python train.py --num_hidden_layers=19 --hidden_size=160 --num_attention_heads=5 --num_key_value_heads=1 --head_dim=32 --intermediate_size=448 --vocab_size=512 --hidden_act="swiglu" --norm="rmsnorm" --norm_place="pre" --norm_eps=1e-05 --positions="rope" --rope_theta=10000.0 --rope_fraction=1.0 --qk_norm=false --attn_scale=0.177 --bias="none" --tie_word_embeddings=false --parallel_block=false --extras=["capped logits"] --init="trunc" --init_std_qkv=0.0215 --init_std_o=0.0 --init_std_up=0.0215 --init_std_down=0.0 --optimizer="adamw" --learning_rate=0.00272 --beta1=0.95 --beta2=0.99 --weight_decay=0.025 --lr_head=0.00887 --max_grad_norm=2.0 --warmup_steps=596 --schedule="wsd" --decay_fraction=0.841 --decay_shape="pow" --final_lr_fraction=0.05 --batch_tokens=32768 --max_seq_len=1024 --doc_mask=true --train_tokens=292000000 --max_steps=8912 --dataset="wikipedia_en"
Each number is 500 + 40 x the weight over its row's rms, rounded and kept within 0 to 999. Layers, rows and columns count from 0. Numbers have three digits each. The size before them is the row's rms in percent of the matrix's.

# layer 5 MLP up, 448x160, rms 0.117, rows 157-214, columns 0-79
104:488497516543497428463565510482477659509513530540457455453524530442486501482506518521556469432569428503503494519539451560523393464469514478465528517510536473547461494500506542547520484558465467495506562554446447542442526459511508560514506552
108:415502553493532460501525412450583499480492438471456567484497562550502539531473464505533510541505499487530586490553496525550514494586520415439465493551536494520505478557435518482550503518523508492461548471506512582513488489565472560441476534
097:480497509468499539505457506439516504480403550511544476493538539434526429430472487486431461448491574515474540493429476478460489497511592470576468427495522540514551528481494552513521478463429524461471485440515511467546581497550520469489447559
092:534509446424515395477480473550529494449447509514489543574533590472530563549493542555535543472468466536518493487538578429518482456459476505526468510532426499504533596495494525486488557427526480463472484522420469500540491438537467500476518488
085:520520509522499580561450497456507509515511467441484547462441460518519492479575530477544522505513451520435566583506511515586470521508536458424444505594503462543528481549550476553512476590487483473469559463499480520569531532386541496484522525
109:507506497534587499481504481409546519509478568579533567514461475542564498561491475469516463410493558439492601488503488432534516488472542479531478534496486479470455435499465513477561483487465460524456433530530435530448462449482565451450403462
089:490522506460544514530422511534561478572488474487541502495513455536500463479468480465488464545482539566584512561487483474543424430493604448546555454452465495487460479497441543483478471547534453461492496434482521478520509477509431442490439489
102:547520475585447489508423516453526507501469529453452477503432492500518457515447483480516412473499474446592472513423512548514572424476483526476487506496464484491565482395514591451517527551540500463485486449537520443446467508478571445507520455
106:527426576489431462426479517487557531543551492501552435526549516508524442503476476565484504442482482529492407448439443415454486455470456472528515558503512548478529490500502513505480488560491491518475482544547462491452509595465478476473513494
105:418554524500483484483549567528495501495460453517488436525494415516438548498475508495602498469488530547480498549471464522480485493515571503511516466566462386503464491523526466502580475543437523382540458524517537515508502533579492521536492482
109:505496434546508426516474482558449445525508447530474462522530551493497434440525514536517491459498563511478479525466476502472550475435564543474512424447401485511497496474464455512480498482576535506511462538551496518510462552536508448512539475
104:483494503532565427436549440484492520527563492553477529443450487524516577491563493429611485511549431511539455495525536489501542566463499486466500484479508522452424534463526482498501476540502474528483494520517470463496504454524513544512575515
111:501470484456413482577487530528539521491552446462528516515442528545497487478494476497460442506531567547481453507523428540423484525558490547488493498422526483513505438549498477429498518468495496492496502422514547482480486511470448535492452425
091:524494512418538480500536522414474527492527543449505483491501506499440491487501478519496510467539459502464546502528543465448450506528509512487436474469539469509569460516455567498457499437505588480516442497471499481496488507551491483486441419
102:545513470477540531519470513500555513541454495423502463405519587453467538533571465499550512412488456555421480506567483501469459459567523478503422467489509509494505522467511441552447560449473468460502502492463539526505543520544549580559526539
106:515528434526589533460568464534539494507541451527512542539522504487508480497509441480520434478513550432382574502506516483510530532527485520447515528523528542485425464479522544495516442512425471503535554464428488481365493579505479568553552519
089:495538528538490431528470453481551506551421499467436526503519550438469595458560526519522535576489462539488527511507498536551426524477507512517490523505543492509536500568553495485560589510493462472470520486513508508488518554536397527504543476
099:512490422563503505486502516468542411501427523522582461480517537479460493524468486453459501428485452492468517536577516473502480438473489541567504456476449540577524572451443528463485590511404545495539512553521561505482567520511472557471412498
094:512443513503509476513472538483461447504449508534470463439564547469468471631502554492498527521516469548504509472427527431492515428475424490463489464461425541468529465471462467470486510529511514494513435522573499468509534574545517549526504519
105:442512512528501507407483452476507473504477474500528512525469462418391491512476515503534484413451484492497467566597478563517504460474513532540548519464486505495485496463521499442498486514464462562490485487539483491486542464456481451550457556
101:507519492510448558494555495462467514509581570462513531514393501435542468473486552553467514442465537512521530499454469541466532510567532513425455402414590466441482486513500482459507528560479521473522531494495496458513501458521469567492470495
099:489476517489522445450485428558470519502477492553505473507473454537491497534507486633542546471511564494425503445487507455519492434557498501510520517451408496507488486536467503559511486480487529497590455514564522464545470480549513427534492473
099:437480472491496560475508469473458434493435497497534446599477477576506543559474496451535487582525423444518493506535542507463510445565501439529527417550498563485495472467480465483490529513601568479504481508534519498470531540451541527433485481
106:514450552461482447450461535540570493467508544571520513550463501522477460409481569499490549522537598488429571455441540476427491503543502548497370506502474484455482503541402502428522536494506526564423499491452456476537510508534550563475499479
095:509536532508520485470455479443479494467500514567517400471529501557441526511492479588471477472482486470521456472509514459490507417443461472487455496518568453509492501458427547589463486486475508547486404444468447509491477498527543525613531444
098:521490482554488496483484505441514495509458511542430567486478544482546517419478466460500501465519490511488541545481460420482492474517444486498461514567483503457485575493510532504518543473536476517478445548402513459439584553520494538530459418
085:517452504471468528479458534484442486502494465483544553552507524437545472483556470500436531444491566464527513456500534551481419531517462543534414488508521497559474526499539468573458486453483507438626543498465452507588507483446492436413565567
107:478541474526529464499441511491445507526510554471535538434513502479557472458513475497491455499468483438462436506535532486408463517512481494490509507403507521462559496529558494433453527547504513481455505435534492447504534464479514389518530493
078:471533442543461544497537495467578465464577510496523457572557495487510471499438495536530537485506457543563529488545496506515503477493503474493541518451500590463502544470489564466559516515562465513475492521441513477603469455505501531504537530
097:514498479511509596493457468508492503483499471551523495465546525501427427492464579502506497477545576461566540506519451509496445481479475418427546524484522513515454466530488523527474492511543543484502447560560458609507502463567543531501491492
091:505515477471521502499540528442500438543499476534426517493503482523455480398492513507527587591502508541511495479482445475482501451483474474507553562559497491477502554528519531496545556474486401509465446554453486458505569483499525479554564456
107:498490461499474462520469456479539513410532459463531495491500461484469414456496533511566487493515470497426523499580489577431515513564469454477544521446532560453536522504445554482490495484517433477538416490460423473499477443520512450534517511
091:531512505506500493482455480526546444561455507505475464457454461560502450509558493470494471513472458490415472488513388490453545477546538493426537470425565519555501521566469480457548549462531513474504439488559535500450453470588484482486508513
089:489577476565549441511547439500519530516544525544547452510536503580534534438503532532385547459467510515614534536500507504534477468465575484530525465511515469484440489538467459457444521522484469479475502532511458505498552509496481477553479531
098:455528487547566496516553508486509464435472517527480540535480513547482563503557557428494452458474508497504501469594507547514521511449547454511502466520504507499460490477549522473485506540552495419490625482519539478483512534524464426480544496
106:549508509548507576500532512510411476548581503499440473491558486490579480449476483483488470504484485473479537511518484470495406484481483448477522496562473494377442428531508463545524460491578478473458501526484493573459541528463520469484517457
112:491471463467530457472427453543527466554488497531486491510436537496496561495569456486582578529547505573457465524554443495446488514503527459422481538532508511535395562553469508418529461486457455509546474511613536449524547494481508481502489509
091:501504487484485533489476507517548458513515497538510459484513549560472465573533529509424498575463545493550491461457563415470455453467477518496525472436451539523504447467471528464520506515454513467498445502504467444547462455493500552549503448
098:512468531507481485529587542538504558511510556560501462526508582502451560409428521532435520486539451480494576453450505488513497479512512569511544460506515478466550456536496508566460493510440552561466486510509468498486563426537563488535536510
105:507506534509555522483480467450516586490491550484485518546511518417528463472505502509516495467510544437505509566512489492455494510516498491511517567468562500449532487497497441439481460483466501596490484450549513488518477484562504471450508507
105:512534442510492486549559479499408449511467464441495516521431493512443534469433434515465556447422474616459497537539429451524532536519495447520596498534485553446479586467454415500508489533454422520439557549500533504540444521479489548508495429
088:571517505535428524483489578496528418493520488492572470567565493587533512520415522541497453534453548556578507515503497539526519477457468547442517485502478552505472556491516526580432499504494524434487503511583459496500522508476519408551544463
092:498538565445510529457483534509558476506487394562439498507520472479493438488498519522528569553465570506534484491455523511480446424473534396515459558520541549507462494423478562498513528495468518480554507464447552442456531509481486412505528516
100:504498507459504473573527500477468478509492503573529533510465504540487503511523534451552515467506505556496479548577493449553494547494500490505566556596471498547415478501500440493524545445517513493534506458565414471536583422548384499522504495
091:432538571479477522515443516536509496414449505484519486495550547537502536543485570507465478523519498496504496499439466462451554466548531572531551456509512485435498547436492481445456574542506539536498496484453497542464519542542523470506520513
096:498537479538556500477581506511471558517506444491429446519487544509459503469430410445532517509573505548518473430447489431518514424510457444499483443533535515387518537516499574500487478484558502519459487531467534474515518488535472468528483457
095:542488476493523513532462521514583505489482481550532496486515472536539521577553491517550495424494549580510504569426553488463452466548535580527503469542492497597491482482458488451576558469468467536515569518549552467555452539410521498455537497
095:555514446473503508506419505494450435501502556404465474461508545504535471511505431509483498570479510552658500514491428521577557431438512497480467545486475491483513471504437524515502488533526492451548527486431485491529430557555482439486484480
102:444490588445512515478539495452536503490483496493438552459513464449521544505536431528509540474518512456533557504539497468520537540522549461417492493437495546524516517559408535480489502568535452521556552557518535610472572489590487519431470490
097:523494509460363538428448498495482435522539478427479537536499461527553475513530522496576478511467561485446457477453478454555531498527483479509504463510511515515490586532526603460545496500474546451446452536559494479519530465453548507515517474
091:488504499569499529487495532411440439523519552509502465541537413573484410438535507519615572474533499527534510490587543548557475523484473587500478528465511435458478433527460441449549477518522468501472433511514536524532513509490453494479529488
099:500565542489459556423468546511457526476538456498507493421446415459418533473563414544492526587521462475555535542525435523525532434433528509567526460503487535518469433456518472538507495544484484446489491456508520493551491491475491503495437534
101:553475513487500498479468467509425513443528439480462495506555482526523524486442471576498551503466534509535476512534556476594452548510541500485465539482502481523453544528540487451533433465499459489419532497543538461517472547420526503509524464
099:500527565495478481497502508452489524477470577515497421434483551491484476498612570550465500506480485455427600529483548518527476442497563573557504545509498501519533523527544546504572538494421505544534470428458548455538478476494538516551451526
102:514507437529445466424550474529539494514540491480530500574464468518529474533389525416583478501483564512440491504553467478502482527546486549500490443481456433469533540530517485508544514442445497579502456539481499426526453457424531473486442488
095:467555477499455481462491481487464490515418448469518479446485504428525546452512414490491436534490546451527501530446509493512449443533555610549479470528479518543513509455469532539419520531469467498566493576512548417512569482442517542498446549
090:384471508529505492463535430448473567456480559515489528449488522456457418494468492495449521560535454451492507512562494478498472480533521479531477546515502428546454529552479437481439475526512417579436404464499468499501559554453408500518525501
097:538491518413515558512460518542479462565460489504561508506468494469565550507491556416476435457525493488517484506461545502449483524496445539529500522481506481565515590461493476445475505570490536484469526474540509569452582540459479455499519509
# layer 5 MLP down (transposed), 448x160, rms 0.116, rows 157-214, columns 0-79
093:634466492531512463458510536472480495479459490498493499488579529452475514544467529500565434502576501465528513501564517521488442551511508497465522469503527509446482506492579542485547514567438501507476580524506530517459482513453464525469439503
094:543423469521513501532481521551521533485490538447571507510493479466456422475526544435513438507511522571461417506456532501518541536496482510558520573489511489508475507543562498498528550465429526529447445416476460500502518508451523453487525466
100:528477492518538471492584477503467442482529510542492487497480520486587515544537559503504526465534511436587559455544495501522524504510544580484535541504498482558529494452413570448489534535549455525570514429497506476430516517503477528454606446
092:528527455537446558455484432562514507551502532494483525491544513491492367526515508484466446536498456518488463518499457508436514526481495482472563579481494472522498525478522533433522515519528462530494480444536585471524469541511532580541505531
088:511468469457470544528503491468515552481440482347483516481504498480541488515576482497516494572510497566442513459496458485563541547499537431439493483539523489506546495481522538541455528559502546559435526468438462559524436554514528468513508485
103:382524474499500538479472496514506483531484573555507492490517524482512564496551597424452485508547539494572552503472512548546511514470488533515490469582477555507523463563544509536485443504410530486478530473541517535483501501470446518461440480
095:466492436444499509498508532578556511480429468441438470476496487512503433551468485500427488554467441468414460460519459485417535490464452500525481521449519574488499482529540508537486553534450519479570553474608490558493498385509492457493496535
098:536573500534389479587486482486569517481450544525475495491531527476484457466499497455508463516572479502599504490469510521479545474444484538450494460529524505496557496455566515472483485440476462517586503493428490507379557506443514528477472490
110:483448520515500527473468455477502533495505539469469543497530524493568533487546436512616485528512441498513517531474519498439494513497504484520444494510513498489469581570542515467449521529430445557475523479470458511527402580478464431479523439
110:500472595519486504544492469492503463535544508511512519520495475482472442512457522498474445533488495555503390509454512495532500584504490480492533592480485488493521624446550518438494514528559412505473498562571553546398582470475531555519533618
108:420486514521504487504450526519506573484435500517462512512577479499547422521453507555560479543460425505489507432477534488452483564502513505494516515500466523476486532508593543516464464490510531523473486493508527540495420536560560502479561460
105:463532580521524519457483537495503577537556615531442496502505480496512500504504519502568401472535489486459552494496544493493509540552516450466540497478522562528501528549496530478473496498499471513472511526556448460503531500610558520525508507
109:536532485448477529496475499485453498481497523526494482583491485529447493558550523532521504492490525599562443526478519431391517503516467398541466549542446587475504531482529534502541509481566499581520437460514482532452466532480476531498495544
091:451498533496474435497574520536525492503490510516523500506524469556474481534464477495528519574553461537513539505465441528544489454445423552500509473492535533490472453471513561483511509456570460489496387373485445539505520461531516544542521578
103:623482430522506541513442521470555551591499538438462530446528464451552476550594484462515481520497483584476562481540463387550448509545566507511470593442527489555584507500489533508499531451474488485488476453472548536465513523529528519516509500
107:499520461525571519566499576535544509493525477502527523504567559450597542512459497545534546482480542505458458474463475583539457550424498496507533464518451460465558546481573528491480533525563510473425540565531565480480576520462515488473484583
090:515472495528510495520496561464564473491461452485559504462464572418523499477465470469502514531474472507452478601530467539585516438515501502456488488530539481527513455489506486471494520476498540462510507521428549382477457467461462500535463472
100:551536537598593480444526468489438445487552546504565524451539568526466533533591479429496471503526495497571446485490557535462518528454458499526528506542491515506464521493474539526501518525493464521441525487458532513464524454525503492502475508
094:513514509490522542525491491487502538476617540471488467494541438453499514490509549536543385504461577542510538473471557527498449563517497448504488382530467538539520541525479485462397509542540560498500466557449572491536547448490567486502533487
101:453419539506459503504445438470565478467518527566405533515546457466519476463523453565533500524480413477542523499479411527563426489467443584473482542490536519486437541502556543485472515499492465538482537475509522465442499483471454545497536546
097:592457527526578483477580546430512564547510556522479531496483522441517512467472545494480442502508516495536605519508478471517463516473481475479412511461493539536446475586465555460513488507435464495484605569509457483487543503535461613488513450
099:536485510437507495411521466555406420473492484500510452490467509513542491572489540548549510560489456557529460486512510498514489472513552489485520496451484579484512540502466498504566508544502414426585599529561459481483413452539455493493465419
100:433560491472433517502497486465468521466403494501417472528518542497509474520448505506493541526480457530486453475526508458458493476498449475517509461554573524483552421393493510513455540535458512463391480505547506515481508448475546500488515506
111:479501488464499524521508489525587507508553535543444467562454515499503522520494507491439512492611547485473516509501555474536463462438473517529416491451453497469502503487436530509541393421470466573493456531465513565533502503512442502506499457
094:582423490529483492514446492454484491526488507472546500479416459435505496493481514477530459543447471519476483483486486433538496507508482467457495484541549430434430453464463500489483535489521503554520515523542517541526515455518453444463607442
098:483419475526444555476478488495517471476490568480538484476514527495514546459461472485465540484474548451427465456543447532547461456489577498477500484502544454507572509553531498493539527489495482492437501517467495473436471606533535525480469390
092:543517512549517524498566492490519457526526554522482469453485496592487525544517496506548464535541541439489502482519494479534469526463483473520526477510481561504498522516545497493516507481459626472553498526548478478503458528545525519501492429
099:468521524555501481507538505513442517561568484500512554519544522542551486468483511558429453487539570461511565471537462562508577467451491448493530467456553445425452415535496488491552441482525482484519498591485525484548450550523546554508483518
081:451513487463463509482516491516459516470523543487523503523484488466451471455463515510526490472503520549514500499476541448492475573425525506558574563500511523449529493441537509541500469531459475527524553546506531556541517477524442550493610496
100:526469475474431464539485514465502512452539468459476529416465466456440484534463520444459439549536553579490442545530547497482476526502582398496490476438499515499431492501473463463553543488580531473520505514558455503451446512524454525470511502
089:440501479534478487545557575443506466520483521498444527527464554417490506506533464525390528468473500437516497571500500472415532501503450483482598519479536548475536435502518512521546524543503494554443435465514503494491541460497495476563475444
107:462487449481479429464467461519463454479548438492530500504466554506486430502503550543510552504534453512524550485550589526428599501553548455484504534474493503463533555564466473503478543496496447545562501439480463546545434489519496479524467483
092:494509532478611546507509508507468435527518522613486513491537537493500518487506436459479495527461470493485515439544487487492485497479494516552495498484503523449471552503584557559469479499433543559512482448466481530527489503515441451480495517
093:498547501606541509460528434539534510524488626496531500463558521525433505461548524552404466489543459458480487505503471584531551498454476510552564450530498458465455539549514458512544465570475487490474478505430529473476545443485478469552487541
099:527473596527522472532481549559472478498440500547436502478524568506426481478444456526465501495487431442457445424485427430547514520476485450529539480439610505412507468477463548502455499534481484543511533480441414462494434511570496502488555520
104:416465483480453508478512569496469554572490469508573489544470542506540435503451442443457515504461488467490541524541496430556487480512490519582575418422506419470475408507510433483549507565479480484483511516476525476549578506509472552550493485
113:510491513537508488477542598449482457465542529535446558516511502436441542500435511505485514499490502486546561580588513469490534495498502413545494491468503457508442488499439470445466481486488450499462411555499518407497473446521504501493462470
091:496467495516453446494450474568484469440443546468492553451495497448510465497505503472500504490553463494456552480518473462535525456524461512505491488479485527495488524515540488502489517522482516537448536540579521483544590514491481490439458495
097:532498496472497505488425428487489506515543502479436556508540477507494465430481455493505514587486519471554546524537442565541485501497538468488429499429484474465545552534519479443499576453466529546541517471518441485525459546520507578410531560
103:493535567486475465503500633454492570501425462519632532507527563489505531510455505534447560531493444445507529538472467458512538449526473501471554539498562455510557476496515489477441538487449561551447535468502448490560503473535513467515417463
105:451485489591479445545473482524453423526495558472568498493509446539412469499532533488459498500479504515498458477551528552448445458548539531515483491524393423571536463490447498420514495517552552468479481440526416474463595493483533500481473549
088:487517461511527545478490505528506495562462541570430551529504494429489468518435526405529498418481494524518495436522498475509442596465548551538482564489499502495475478499493485608502528528539526479459501582495500541503539491545486494453508420
091:479505506486555419527493505535560499501494459555532494440474468480494476518570520593469567496458513459475559512483497412455523486477496507456529465493482481526509470589520472464513482467433602525539521389467436490474473481503453467515454508
102:512513453499478477514493502545498489478494402482512512592497491503399509525560535520531463458542525502469485519520446478541485562466430486556485505489463536495428515453442491439449481522577484472509478434477561545524493460509494516378469522
092:510531532504476527480510478472496473518514504507456511512450471473567510452421498482549476519527506500459543462588526520472543565532560507531535566532459489533487513499484492462547523536559497588498510526526431527544526464530487482506526536
099:533519494500459440494532483417501518456496489468510454463419495462518536563558554507580525456484542560431439496515536448480520521523394572499505460554459407579522534520439459512474521491499552497557607414484498436543497500539498489484467497
098:511481533478512445507553525490590420526453495516513476580468431524473539557466550425506516492540459537532528534403502508423550475492477452467505533574547557482494442520590532473498521511509615497520515517534466569500494488548511467501467456
092:511643481473403479501547501501493494529505472496514434491496527454563463529478543477445469499544500506531449532516522492474491534390499517526477557526510490551544481435506516465466519465503476510503521518526532524399499496548581461540431493
093:535487437524481524526476527519455514527476514476492499511520469564453388468536528483519471497558478535500474501479550536507498542470441504590496527492522471481518451517558465529535528470439524475469421420480485432520477514477533455526484561
086:373557473507454485561527450521503452449504493548475469555492530462533494502478503496508477483512466483513494480465478489496531472499459539498478528504507517556460484483438555525533472443485473511529492450454462443498561460509493509542452512
087:501444492482486480541486548549496499504505528525592470496516585532502436510454457544474580435537431556517559463543479478467503513474554502568533515521508501525508438440453530561454546566400420499492496442481514534500470482561473508507465516
095:448514442506483539551549460512452505478528435538450458503488453519463471452469544469527465510478492463523454499540514516511466552522454528516527514537574447522534507490488532530506518484519452566497471519508544417514457439497500490466548534
102:465411511531483564536512514480500500488465510470453515522571606502457438416490521477456408482502498525476493503444476483598448448551508467526453513531529511527441521565433570545558422447488458539462504542544520468555516464465528536556405550
097:461439519467518501495509548586465428523519476535452516499471475456534537532512499462562460457564526444558518482469516456504493498520463571473543492565490469481404519496467464511500536461514485507494509516514511416495569511514496493494524549
102:565545510518492478494457508481490431482520508455527484516488519532483516449500523481494516531465486549511505510521517543502568379576536509522538500513485499496510444534536383526514457512541393471490538497513507538519577463533510534512462527
092:520505494473490553515528463589503518510518469528493456489493425517509542518462542453497475562587436558529492501460525508546456466508510539493515528575456412495550545459537507480438501539437436507474475539527490478553515529532562509561529601
094:490455482513492502474493511499609463460512536466513492408524516512472455549505590516434507525446552484455502530473523563523419501493549452538511485563501487515520467513447428491450493485441462518513507391541549538514512531473489509479438518
093:454562528496465490543467495492539488492494574568425540512554496530524545516476475493479458519519505450485515446494508539521490509448453513505515517502494485582509482556484544481528534500479552557481483519546476480545503476489495496468470521
# layer 5 MLP gate, 448x160, rms 0.125, rows 158-214, columns 0-79
117:590502447491490502514483529608499483541480519527506467581453454454472452465526499460528465544480482560453408503464556485470476567485514510551535519498485468486438551493557497492484481488397505459478421518496517466459500450502491445552518530
101:456540498514520575541404468562487508479485479485538478504554420546571546542471503481465535512490501530520503550616463462518513511533546514487531518515539486442550478485462462485456486557523526517539577480504454556527515543438473496477466505
089:530487460478480488560536501521533545507502522470420534463502527492504507418486429535395470475513479447467509510501480461440538545506488513551484475509488558539542539460471497488430505423476470448538492460518462448533510459484450456476495460
092:544439477518540483482485612540494487521516466492452485487501513413564530462529466470581504488463484524516452472539510429498570537454463474505530479508480445492430443522559538480480455438469547493465449577509530509534487524496514423494455555
102:518488444560430565591471533543483527463545475446450528527442493454514480432487548499435491472456505493525512510547479547544520500527526508509431428543514533525500428525538493521498468456483467442484500429482555459594454565475472461490477464
092:422478531486450428534470490477559543577435504498466525494474516484436519538466452519489461541507509492500565527509497529504455535497463487522514472484560480478572481472490474483554503433473514461461458439445661500582429462458561543522453513
097:555470506529439483545468471458520526524453494512402501478487519499528407521525430409528420484519455504506486510504566512530483490491487513480455480489537528504538552443506485415454457500504523587536450441447510496431439478445533497514498473
111:502421495470478543488521524501472490491407496491474509469546551500516523500464574462419516488515545462512494514486469499605481434527503570520481558464507474566537472525445497439561510511414606498485523465560463485479531510471468537463456526
108:533433564485430486454492470499527605528480516444494531525461518517524495483494535460528607474414470436451459432532443503398517507543458507393490502460530461518538510447600529501464501459484506539517468453475552475553518464512529463494493514
109:538486494546527461525510445554539480559438470419453550451496489566550526498465467545455456543492569477446518440440538523482532505534535498490577417551490489488495515515542554569547475420517518508423523475489463548467488536511475488452514481
116:505475507521493528485507413415494502512558445509509526498464499540542538545510547466500478506565520524548539541570449480423517546528453415492481502433495505367501499579510495504514451554533482504502469561476481476512478544502465540431516459
113:460483521488415534519494493496502515515521408508555466513472467474548468511501548497524498524495530529519433562635476523493486545542485534451472526480481565486474513459487501451381503524430462502437507502487524495581501516513445450451548542
096:466455543458514434538474458474502505485447512433538568527537521458539468436495588556556477481556489474458484548529488471497453543519575524540508500416541502515480437480518454428515467518552507545500526533491450484522490547487519509445551557
105:529487503480453479428515495510516470358513486482526554514393547513551495499513516433514568565493494457513473550516586463551568471538466488485514512502504537491508448553559494463562520489504486488440487540518466513512482514483457497482434578
106:483489499489404560545501466506481490531566537493438561521417463535510447464485440456414546528525560520563457424466587505495556425555545465499469536506481492549468507524503463510527506504437515480575518434529517514559525510516539450463505483
089:497441454507465426558560598510464496498531447460480559511464535468526487495501478449417497528460508556521443489488390487523545421482444475501461505545475495560483425484528482509454483490528491474471511583529544458534475448403485451472488413
094:518503469490510519550435483492450460506481507496477535601495556483480477546458489493460542418508504503500515475484541471470551419515502542533496603399452460522440525511441499474515541528551579464506536510514550382499501525426441447478503493
092:490421531480545448551522461494447464495522508525487464454531577466505615587491505533474443496522488484479541545458557451463539528520498503472523478539538545475500447480449522560380480487498479576578547529469536465479566534484497490496501611
107:522478545397483519580539582499528503515493464514475519456499511543549518476510456484428501517569491499481497478470475450528456490506468445510452479567540546537573497588451456588560527535518525509514467529532462505484499527480440550448530410
093:514452498518489441470442502488537518554453467529434529493534458519535510507529481460485448509506514519555520525486482497543494483510468491557589465517487536507532510496537549504483476481479565560494535488467545568470483507543550389501526533
103:498507520545480500532468492502594400482492510429483507504502595530514435535424482481498518507479469507531467487542462528498523559467455513489475524500539490498512526477512539488528510515489509458426578467480559482533472475513515491442444486
094:485488550509498515493466455466514481527435493474519522546479506583547517551469470459494531572480431529485456489547518478450533519605503418559439502517563457498518456486488471454492549447495541504481506440502550422540541508456478442444520455
110:491369457497492507551491548510491498492549422465475445552469517469529460458463482503496554533537490479545465536497469477467494534525507465546514495524545544561468493599479519488500533509562501537555490525467530549564396523474416465488526509
088:443556474490487478524551481567505497480508507511501571495523500531512448510468519466446510512526531496489573550494516587487497496516588553554525500457447574554575538503557450441500442479547474493498517535478491437514501524443464535524429613
101:491432466481466555537486513558515429467506458467544490470469472489544511547512568498488510492447540472518484461515503537583530535518519552516524448469547441490457383480518430481514546507488542476532551462569499534537407438460488430417495522
089:525417547453498544511562551498511534540494476444513475459526494454520456475419504518476504505459484530526492472539492510499578442552488499442556508446556531492484412521452477406503534527504486567571504430398508504468512461479372502499481534
110:472482470479475490514477472525536502371509532446455467497468503370511535587484516491539444505484429509453506525549502513497461460545510451509512528490513518491562513508478539434437544580490555472518553467517528561492471456492480461458515478
079:525488493511456560517535582424537456476480515494558547530501486583498486418499454492495512569494506537452552465487512481447585478518545578495486463480432461456547493446501522576549504471492536554502568473502482507492557583540466521504512474
096:535464526466490480495498462559599553456531505386481523616444516552548533546475494523540534526455486550504532477467427494551541496483501476528525496527424477476514449521535588475558467462488519467494465457549557478548467510483494489465519455
091:526452543451496504482537502465539489520480475530434500559463451534523520575521552436525473549458533512580461509489475491564408426457593486517573502486464477487445513528487503443587507518527433491443507552469545452463470459456536479501521452
104:441502563538496510496486497523483504503490464461430554571532570536549497508469435539450481433444562453552544444520536535554492522502470512515511571555538486491475495514472532486543457559533449454460545443513483528478506540491481522450557506
092:459498543482526501496477554569499500472414485488520524558509465515491534498530524483446485507472527505486535454465469537504565518537415478504551372565435503511502443476553520553514495432479488526396538462498400466523468527549537467444522549
096:509461467508517464522511509497419505505504416471478488525461514525544550481481423488512519475524550562534531524506499481634482434506549517511491541504527427532450454491532495521490554449487456433461526516515568499473479524453514440414495458
095:524498455463571447519513514550540463489531451509490485518544485498457482552431502479547507499571504518479535549510523486444530437432453441452511461522489535534539461519433466522515595565545419449483471489559512500475497559428452532509517554
107:503484507516435487480584431455562522529439473465498415531507529559529585558531496438486513545485544499498523553425433521484497472521503528513575462512466461511427561475551514509545546528490430479477494555490544405488480546553421499501528462
109:488465487457536453547469492486491516523531477576498570508507487482523519516518450476464419533508546492498397506542525494496471524511463547501457550511479456469488487485442454447505502485565493515458462502436423396466474500473542502493471493
093:447471453538484512588478463508579497482527516449490527532531474505566510486421535518536480484533492535482513442544444550576542510580523493518528476536536558446485551492501474449446498497494452536493486522553498454549439505486489429438494418
103:472456446449443492528504489460508506477466470478503476477477493437505511492572461464537538529476448548511481532541392499497469431532477503534498403464531484560507473562500574405549514452496468432597547557464525500552462488522494508491439405
103:465482478521485425486500426518461531471463581477486521492536531448491515500574456560460459490551490458426528457522457479511487479497498498470477509405424493456525452489565403492468463450457477570546535555490462431519457441497531500456497486
102:507513501516474587494558494512531565540569443497460432548429569539528444507517522499524525482475576535457534458560458480454505440552478467457470438523505504446489495496504534549513485488444508427514430472513523435518425485470571448494486486
088:558480504534477565577445549532611524540555503477540561504497467510522528514434542466462499474441500463442478468483502504469528508532580494440532531503485411560460501453625432534558509552494508566448494484565574548563487505507490451462522507
100:515462500600479542443528477526459471492560448446468453433464458515559482533479487507574473531474520540485447489558484517464565441458458508419497549529534520510446560466488505509474506548499459515527431472570461471462414596466529516470520522
095:534483532486508557390549516493482479471545517534521488526476516554504467537523516484474504545485557524518448500539443547511488484473398537464506514446476482434436377489492451509491480455512507519432541478534534504531461519463496494471464494
091:510430472494505518587463559526549500575468506452490489565530486512520458514526534478437408473440530545528517501429459478495517484510524587503577476497527500538483488515502583490522556491414463501503539480498574535500555472507481490440554496
099:480508497565504526473416543513476474504452444493543542463482462472500526553411453436477542575525508543504519495562521577483503517510509442454461535485565534458477529503571524539513490497470481494536486480484502516485451513423532522433559531
099:480461467460479515456534519500489453491482509469484439449470524539528568575529555472527586526486569467549495562506506445549501491545543499424493479536528520542554547562469494523465438488507440490488442515486497537489435510492446517482510434
095:546494466497457532472423447445473459456469519424485480512534471482543502483487437533467502504491543538559519529449502513503476502468462398487522521540495559476497528511471455508507515551570478520541492463394492579444513515547476463485473506
108:500509450526515497534474469516458526478439487526459471502510519534468464448531517510491483566469466563523434497474523589493455525467497487592500522484507529472472480468554482521549457479456502446474399436500497484495472524447512461561445587
092:501516464483466465499430504475484435520490516439522500535580486491611491461558529494487484507462602476478508430498578475544567469522484480521451485530538509539533564542451519479527451446457530525530464432475494480540561472488463480546505468
091:424487493523549476493506434513533536502506506502398527434527510440567568538492486476533446500493464474480483495466490524495545427569410496498557474603531528524502598540519430515481520546499491529474478504532433497490601512477487523489482534
092:544479479488513542422506456540540500446455502502440478501503483518461483531496474509521502546476522564493505421535463535476450454523548561557477467501555510520468509543438470504501481515460495495494451413495523495499494456463471447516484512
106:519493411468448491506458473461489486515557478458499428541462516537504471519509489472424500506467533529538430494504594438581487505561497469516422495517453413493505467562475435482432494552535448447471575586492513412505504533436503505466502457
097:462502449481427458518526447433572502470496465493569419491514494491530521596461460503493534554544449541521486585508481546554430470530518480519437555554449419508515534523591467531558481524529499468482444493566501509505508490433506486418449481
103:460492450546429460492567451481471507523513557455528521477522490536485593525520476496540496392446563549423470465437441466548501444560489460467555459561553430429534463562461509492478523466469501565493532521511485453479495505441553485502424475
094:470458471462485531504517541506537445506399437482500487513460542503555530437485490484504503523490541536499497500500447513489470367547557544574461448532503453518509464457492485519480590491541570455452519551503543446501501459442500490474463478
084:496524490469411529470538536479441506515463407476510517504513505476513529491447511472527464442523519490511419443552553498407528462530445529430469467484489528486558463464544542432553486553599545475520540563455504524387520469492517511510568526
097:534471482504508550454460500566502525482399494460512486504459537464619538479427517501514446431452496527507502507496543523517532497516428500579543501486472481543524567439551591557492481570435495448451518531519529545430549468469549463442495560